Weights of a small GPT-style language model, trained from scratch on English Wikipedia: 4 heads of 32, MLP 512 quick GELU.
Each number is 500 + 50 x the weight over its row's rms, rounded and kept within 0 to 999. Layers, rows and columns count from 0. Numbers have three digits each. The size before them is the row's rms in percent of the matrix's.

# up: layer 9 MLP up, 512x128, rms 0.0802, rows 481-505, columns 0-127
# down: layer 9 MLP down (transposed), 512x128, rms 0.0799, rows 481-504, columns 0-127
up481 107:518476480492499378524530514530579566493423426588495510477548465481451503550574508532484430438361440547527523545522431504547479425556456504586506558457554535539450469501489403512484483453435466462496496546559522427482548517482537527465495397568514492460374536428509542584517486441497475498542475615458517534415493443462386514462487484507563441552564472527533591525468505594428518489480
down481 100:493485518478615494560524482513500521442471542515536541580398528624521506367512456433479587573515527445503616484478525538484542523520483466491533518573484452508474506511455421400409473415444591457437601544442543557413483544522510511544425500464505517475538434479474507443492516462441477597478445512538502414524514547530544464488596519548582507443559543572416477496468454498562512510481
up482 109:463538534454507382399553473429453531530437441480458550565576495465410505596521579526538476527491448538478511516511594506484489530533451433588415539527451458562493525511502499527521524463466473604475520454533539499488473459562524474518537453425481469534450522480364544458488539479463545486439467533493415560548444461550514515379441408491513418516517548464519639373511494540497493520542
down482 100:583481464622524497444507501518503449585521472484518470474451468540544464609471453504581464479468462536420509462432508458527521459539445581500510490490495439474493550508453484480524551521509475481578449426481453480482417512522464447433557564468565430524540592515454521497524597432500529639466529392590505512454533509532497453461508527441495404360465446485461441524635523539526576495544
up483 098:497506552550535531512439485406497510557472411419472534521460469473558583514580484495463444476463441558514514469506539475473499509605528533516517480535580436518558455501503480530571627533446499524523483482511554482487562504461421544476460484521578510471601513388534517525589536544611468522451543492530450553370424559562449544575587457473500443510445564501434364515513520438477557542487
down483 101:569414449528575517500535551455536425475586496514479503442450526428516528466435469433547480570506581535571426465516432430535395483529458475464542540541477513485487460452483527451490462505465605479492460578569618434516569548528585555520513551416497471444519586561552520461487487565465438487584509522436453498562458388474489476462513593534533534433504547474532510540452453417452397467504
up484 108:556512482534452533553466468462468434502448455465509542562556451424471547497473505592505499564338498493422545360591667438440533512576563467527470544521432469525498486495449525489474443517430506478490445382542456497543465501525551560501535516510477497519508430543525607478493548508470456535486507549552540493496427424464500561457429543498604541481545556502579564545545510471514491554527
down484 116:497460506488493514528462502531536463514532396469580528473446530532391436473515493509502470516418508470619587458610430451408457504560478526534552556437562491538533507502587542414601528473495492489466360541481398537531475444504517506492552583503454572584483551538577451436504452529510475496458602547492513464432422481442446587510489450479491502474627539453486471535538559499483520501488
up485 089:425562466515545498466520460384460480480476420468503499458472397470507551532547396539437449485491469412573606458477518557539512465503570463501516493596573556517556482460518493495626478533467595442588530578498470522495480416405475488544454495444476573451446475449482562604465416481579504465487547481510488450444495497511508506558411498534535516467408445539471440467531456600503516450534
down485 088:590454532540460519491472488531435402466572558538513444511559467541497473449400493516503587446512508508441499548387497526423485526512427551501536427432533501564453474481383543544511514509456452469562499469494573517494422528456410606521612470441459456531481487498528383406498557465446530486509463542486395547566449442493488498426511497597515517542549520496552440489504546410570494506426
up486 106:587397566534462513474503458439414532527472433470551453470446408543484459535484468474499437538469469519569479449428475443460573445510471564494547455537447545502456565593573511454616500657588534557551490467496468497521553563489497489504460495554464410444476565463456470491411422499531530489440462574588444536515545515428468457475493514543472461604530446479508537537467512508488429454587
down486 102:447546496604543521456466487527547405424493546532455393488440547536460545446541475522525473492516487517516555394519501527490492572484591329543457484485548543410551424509471522449442501407459563492564497563516506527551434475648539444546491530504551500563492499535492468549513507508520570508424466466469570520517526455503438462460465443499562419528477593576552516465462407559462495457461
up487 102:493477438538523491561467540496431405463478530432515462480489513425534523499514560461509443522423543578474456452530470491438492537486452562443539475521438481553488382463430533446432465517458472437499453456497485564519464545562546489418417606514536454569427477573418504336504458463472450481518463564522553466529513483457484459473475418428498468556573628392472485418446510488490499432481
down487 096:427570535407418587539521457490449580549443490620531525582416386453476513465441551476495589494530513446480462452524491547485554475446498442460576449388492438493494541479482474452528433545600436506494505493525435467433510462486431510487547532505430549418478547552553454519493565456465538555519532420536554507405482465484436527599469441445517493442480572488470548520579505476485479575449
up488 108:560490511457488417526440566479580492436455549519556506387467464525583523390504489547472508489532457499448548524452457457484433439493441499449543532554480450425439419448498440436650518482479526516511535472543507456527529482435429491622467521536502531518461384464457493421501449617525478456479525509524535442597577438520433477477470492445518498540475560510517578388525399514486510476492
down488 102:506551463413536531464493502496485549513564490495376483498564538461470506488549580454498397543519528566493536475529463500444596496490470463487607655461519542449445549552570477498518501498411440415504495499467527568476438537434494405478467474437545442427468537452425484580550566519373499562560464508457469494542562448539502468502428507492422495454538491563466515477557569494477607440466
up489 093:546592506533549426593442408506523444583435451564554431489556530472406467522501492451494428494470540496437483476460494464456468505470493414489463522503538599485459511454513449520518500479456419413369527485515467423549536478495454513546487406416473471517454500473536405416555497455603460398490459453442478417517481515457481452505497530497418422526527523368477522551494423493468477435492
down489 084:416440574562458565429525558498454499456485529502522479538475465513421495481560426525565534450562470463554511529463470583519502520517361649482508443552439397536514469467541466440577452450547522556470449455507558498593511537515535478450507522547536542530492529557494539546506469446481613420504491577508476504467534548558478448471532545490610513492523517533573516603520592449552471598562
up490 102:569629512424471491464461507508486455544536434504547508491564454388507481471432479577496492615534577443489543496433487450551542489559554552521438541533498539543522510570530474571527493433400521453541490499464483393527560495522504534560540509517494501503496481439463508415516579507534461422496508486604532562444418591451546440571464463521534588393463405475480466421456519457552422474540
down490 091:540592508516566476559573442468442464383414457529458526449431553463504497503507475473487438457479457475530554559630505575487556549547539590494517466482531551532465575452489492444509492561447472541485536489509526547487538508401418371445431457555496406519484486556577432497566441556434400494466531558537438553580440465508452494455505534470407501531493517486460487534587482453524513525582
up491 097:574433511456425472614505436529547512504565481478490493427553486517425482468603540522495468499584426427475427483522538580553449504517441434515585430540539557499455516393551495463531527547583489580464496487504498457473491522554539440480503499615496552621471531366462500589579510525471529482436566408562466465466499521473462482491478438472503406427559493517477484459484425491558458472488
down491 100:492466421555459502517503535556508461435524545560451454489409503415475567517498408580473520616503539534520492462428431448456497453564560469520505533499623570528513533489472538482484450449468458546481504464503531474558552480498420430528539439386470525517393634499546536496541431506562433552529476447443563477459611496534410455569568434527422506452552520528530512475416495479534507536458
up492 104:501513414512441559541447506429483519398477521536479515476478510518532534528595493393538504523483484420406507466623558402489562406482463500424524448470555512457439548472408398479511494521466469553592551489480518522475556521494450544470526491468512482456524490491558497582505435430438440492472387598407554460541486508529541538512409475493465498511427498397595509490616492532466498480522
down492 103:426466543476513495448481543522602501478503528435553555481485527490506439559447632524554527452513548546632521476460471440530459535568442430370519553523519449506459401555528434495532489429556465486456441493479504466463491539509453544570611509453491462523525396421415478494554540541480556533494491501490597495539425480390487442523580516510582431518480546542567521458552499494599524511491
up493 103:613569480462487541527382481489525510469458477605487547517453494552485375582466496477533574571479479544418425530527446510390492497547576457410453431532492552572501443553488458481517598523510461556428525592447488507490445539486500573473596430558509445479439576481508535489482404506483443552549526491478515478525486554553482504583493538495511410559488534450521375530511567528474478486490
down493 099:464551505566454486595516561447529411588503488440520507454416420332513539562476466456543482464578393457459451568452469498445445470452419525586488379478558542522454523484462534494466484471474451496488423459472439532507437441563498481433556508466409452472542530505523500464565539433484530532489465534465501458513455441455463471456552518521473501431589584579505611472522469480526539511549
up494 101:538458508556509465407537495538489559489458568426467563436491490474491441563474365644556477418556502541548568400521582501470400466472524494482503543515480453471456530461480536444568528518499515442619494519513482513541454386429545512494473401527477444553496410448531475452503481543515564450476465472457462536491452516454522509394418478542526443524418402461539477500457464481549422480529
down494 104:486560534504491549547464365486538408455515445599489526481528547448585448444564471465505415549488414425417544479522537464505507535508457448517539533573512571593577507414557485535493512522532543503496440564556495480485501475528465398539466441553557482483518542506461460411506434474557395519528563521485485447443490493520505538490496506387520502443629461499467375445510527530417469507418
up495 100:481548516493450511442507437554440486476527455545522568552422555477567479419404568432561425473594436499408466499524456481492492533467485427435488540538501532526517422567534375505388556475463521478473454493488422496499560496502497509487510558499511492495445421380528635496506495519500488506507459506531568423522526463589492405510524520522453545477402518497436607420409501513436518437519
down495 086:590501445553448479525482471456536545440510414521537465474542502509463504476476432596510468449469541518525535420505481488556426541522462560542480466412496579417519481512464561447498545601512463475438442433518578528488409513506462483582559376463462481465539624503554518474477521492591508464450458546435468487522511502528503562544490533564425448516568536577471506578437634375473500441524
up496 103:498527470449486515518463481453485442509485402539512525600501553454553551433513579464526485503529473462537389496488510481513428591592447514501472519459530547586409559522495482469506587490542430443468446539418384533529526512496510473555431398475483575419439503549358517514545500513566531449436425502549480582494429424529511479451561462508506500531592471465437372475523449510465464496491
down496 098:519539465479473484400540510613549418438574499504548452459482416538456573484449542398478606479619479432489486444474536512500471468583450513494437441497455434527464463498505532470448441451582448474568561514501523611504552490526457548465586516588552518525482506546591466502459499487638471473489501410542459524509503532531500538466466514412505471453508562516471468547539509372467533580541
up497 100:460546580526479513404539459478389503465491452485540504567450477468529494456559504520517473484504585440461546553462404476470494598467398501539525570421448535508530506496453467469518480493551524556495498405471463476619461565504452600558458440535464517595578489552463517530469456532475448460522464551528508615410472469559470411566510506496478517516446457436497498584445576491579457553381
down497 104:522398527582524557589451535518392403480552498494496513467507476533523497525468482453480510569472550472622541403487653505488500420523523463466564488544566544490481556471448493520478597471541471620476517565472514548455587481535521567501473580575515449486568483532500410521493562476460497441463487558579572605416583563462553432543515500513452504538475471456536432499505543501491516489474
up498 108:557488537493456478571540509492438393482409572466566471486486492543469543403560573578500542456475570510583484581501357370520455353532464518512548495455575526466543466495452426517416561535536550498475510465563527455495508445431470578496584533536514471515469464506501565472469571511530480508416505508420559432494522563464515417458460460504517547557469588491491492436537444518495500542461
down498 105:412525441525513538481562480508612607533528564480416490513515530552549524448511510503526553405478458568518539561551502492511513509447492488482429453540542434514427561500583399623581494555542586512486498487483488496427490505623507523583445495552521355463505426432466457481436468399471466500494448494462478452494410517468507546548459468549470536459522494519479507451504528631524431500459
up499 095:488475450542485481461561451507435601445511425462494572514468464521534486532521469493525463452642508436596509576396448545592544556504503526530518465498487520507490450545502423513431573563552511470476556526489471472561558472574534456502371450584545496563444458478495411487550508631566402551497472574561448538446518555546507572500506464438538467460466465488560526547539538546471590505489
down499 105:513513507470432652545488487474492519468521528502484480421526428446516616448548467470607568541498506469565460498565552452454527577537445442518487445500479516603569483423484531492430566475456544477597591466452501467476487529486390472441467593544466479471482636513544499482517494410595534450561548511462502461545466443477455520481462432483439479439476473480454574517493474486458472618528
up500 111:451376521441473433521466485442439464390479484453504434532509475449480455526520462524455552484466470480538502554507500443505498490461554511541585478530515507477375448472419548455565519536458481388599482518374521509497415386483556460484489484482485452559477567512490512440459504478638544493397447480554538419549443509521461419495542583518446530580532488549521484399531494460482540442491
down500 094:463530458492522533459492505433586499512457532541493491512486522571542558449462429496437415426499480467381474439387527519480485421448482557446359533456496488422505473487523472472454459489490470499406369485520453509479503457502506605492476488411530466527520432455557475505518533466397448457542551568460469449415499463468467480441471464533527517401467544422492474615425512600490488417472
up501 098:505377554507552445444525414488539422467569436495502515404485525446558525467538560531539410452479533482439524517456478548389439452452476429500443476517483466534573396512497435421468512500495525626538531453483530428559507499503446554448405537616525465490497527463516618543541549532465459452576519457437562481430498493466423550447594516408490490454566498495542474502520455485523527504519
down501 095:476551558441529502440446529538463535544451548487564454431545580585614431596456559516528466434444484434493512539566525533544495455477528605599461550481479476570430570524553467486524429505562533533535511492503501410441416442519559456468528444493486504528500615524439428581499519501538473552603515448539499482511446418472529450459426488486423590447573506501546513479482521470516464456601
up502 093:466490487434489531490454447513529481499371389469477507561557563436448515489469464518480568496547465536499556505457481390406517527518418526474477486439404556517536504466437486555495476532532486500450494492575491453499560490557524481494462385516596493574422562573521493451533437509579526382461472450522513602459503563493563567368507432581483521516434515517551587429451538463531548499496
down502 087:548613574640437509481526522628414478454402493510528554445403464544534504427494480520501501461486454412410493562418521504618465495523472500472512446462547482553512430524540399468487530522509518431499492471439540533523425505532472497477479503420513529502506435511477563487490564456430492442418435474494493485550553492473482478527486523479478565442611588419489496625561510513494477554548
up503 096:506497566526318436548487433524509501522477519516573478423609495500488504502446408421507422534470481494432569521556439516571381495524550498523490521469453503513522529513534537435417528525538521451558555556483512502502464447539494549492416479422504537550364439421511491532497476537523532410468478606486472498553520553503548447473452472451596378498487528519499461433498441586445476499492
down503 100:470467447507532542462461489590505484467527479493514516444562479552472447519529436504508529577408507517554401419608591557477500424521532590475550540441422520564491491448460537567467516425456503563493515448454418514395517471630490520465541473516506528521570402526494505425541448592392470572555510482484488556557449526491551516433488596547494468420478471494504505470540415492463433453577
up504 106:526492519505492504524498438535478503532433433426487498535525520528419522472529550474558581433569555494497427472458483479523431576469454529433461498538428501445620463607533502435402537527521547492361481454529519479434519524501513477524507485502395439530450456340458445469506456479483542565377455412452535496382480551546487530581519480558493467438517479493572518536560504543514459433513
down504 101:497422467506487490489467561547430576498541573424547412465477500448526497632485544514396529560492528405517438575533529485498444428546460564476536525537567566537394548568481553563554481441427500561547498530491537610507538561476585519458499526547462520485548464468509490513611534440522474493482529501434554572532489426492497442507535601548538530479480539570561520587509537390544552460515
up505 099:612412647479534474498520512507464415499510457481525543520587474490489532582523554523470444558496557482526488463490520552429493492503444452514533531438401484474486450455528537479520483478596505561468547597505502532483474522484591498577488492470486566501394435433434514449515494583455506549484457477491574467447534527527411350459542493478546335505536512455511499462508451531507403437457